From a checkpoint of a small transformer trained on Wikipedia.
Size: 10 layers, width 160, 2 heads of 64, MLP 640 tanh GELU, vocabulary 4230, 3.59M parameters.
Architecture: LayerNorm before each block, biases.
Training: a variant of Muon for these matrices, 130M tokens, 8817 steps.
Each number is 128 + 32 x the weight over its row's rms, rounded and kept within 0 to 255. Layers, rows and columns count from 0. Numbers have three digits each. The size before them is the row's rms in percent of the matrix's.

# layer 6 MLP down, 160x640, rms 0.182, rows 151-159, columns 320-479
101:206127109100120156126116182128107082127129146125141129152096157062118129161157134049124177136127058161085111130122120098106150199146146085075075110111184130140131202136107068100203134168129133091145130109106094114126151145137152090079121151168107134139112164130171146138156107092067047129126106104107130091124125144214104160085016180108127135118151152128176140114152101133130129181129162142118110100150161088161129141136164153114112139149169159145072150116171120130121125112159129
103:114186129165080111116132142150159158114132147132139105113157093114154137116169162099186159082115127168123141105158146115167114089093116136160144123126094122115138141187082080117120142068171147121154135131126100180128160092133170092114161093077132104101124172143168218167084077146114160137093166085091115147137139144143097112088082169121153159157074177116141153106195081120104136102117146113141117128118144135155142145154173077081131105114091134187143111143128081124106142126149180
101:118139174194138132102143087147102157101124094136106100121159132166213116121164169122115114106148093122181154090166106142137132141124090116180150141134129125164090134139159149171157061183126205091128140136162064203189101091068174129142087157166130125056089180077145139149101095086133148151154084083087118094168122143145154182132100127086193125160145096136162146195137106122039191181154217073076105173132153148130104139131086141143109118126193197155096146088047157107133126090156120
091:105178100075144122095132139116111137120125147177159200099122078234184144123151111172160099099127109113116205169147124167195092095119125176075128114121102142175112178091171128142096153132149169079090099136122089099097118130130146176160173116108151106144100110107148100146130166132166214124070098086169119164090102063085105151097175156132169085134135140095160100045138200205168180129174118137144122148085121098157180197170160094115118105195137134181158108161095148093165087157134139
098:139144135095180083150089146143144118133122174132105135115131097180155195142115115108130156149177113134122146105117173110125052072146106150152116184094199140120121165191146114118123157122082161138073077094099128092134149158186105074113146158103142176186157123129127117079142144155115119095135064086185070135093112145133160135144136088110130179151086139134153140100124090100058153154114079126169139132127127105181129112131148099131139154103098195117104119085153092116145185137077127
096:161136127115101141166181130120128144098128138148075136147117183155155125135086102152089131118112116144104066097166173112127108078118085114091180174113083120151134124079147102106088101197115169149160125148115072101124124133098022118102141119211050157157075150158085090125125178128136087089177102113179128092149167137101124162112188154110104087138108115170143159131110144210149131046082127122113147142109132107122027046129133136098129126033174087138134159142097119107107191165132148
095:154107121081145057106108135149142098151103136097139155133109144071185117122119145146112143160161123120164091109150194131125141099156144121096181137130123189078133073118134146146133108149081102170062066127178104085165092126072094205126054149145186101103172167165096135149101134191096116115085069124115113156155085106134121099100116132139111142170150133145096134180065085177107177135116179172171123141098123075101151114073077168102124151129128137166156152144143165065121166182089146
097:148125097079113138152142123181207088161172124171108136107111114101114128093139125090118156112086099082110047089109151107099120074088170140121149097156116142120137088150092137123134104141093116126141154143070109128108129174137004110091166091097078123115121126132171133136107139130092078114092130159169175142055102125078130099124147177124124144116126139121146159075121059114122125101139107125093075119107164106127132092176095138172148134129126191071110137142117182129151107170146124
101:118158148106194157216125139109217140170118133107113091123107129134098192076126149119112124150185126126138092068162136146094085156102100134093105085087072067225183120135128118107132120120156097175131144137123151137098099086194100106109112153129160085097182126104125146086140157134079158111102157107108135130152125143137121094093199111093087162088093134155116150119093105147138197100120135106128100175199135158040174144133113158142143080129109176064121095125135160173085139120100196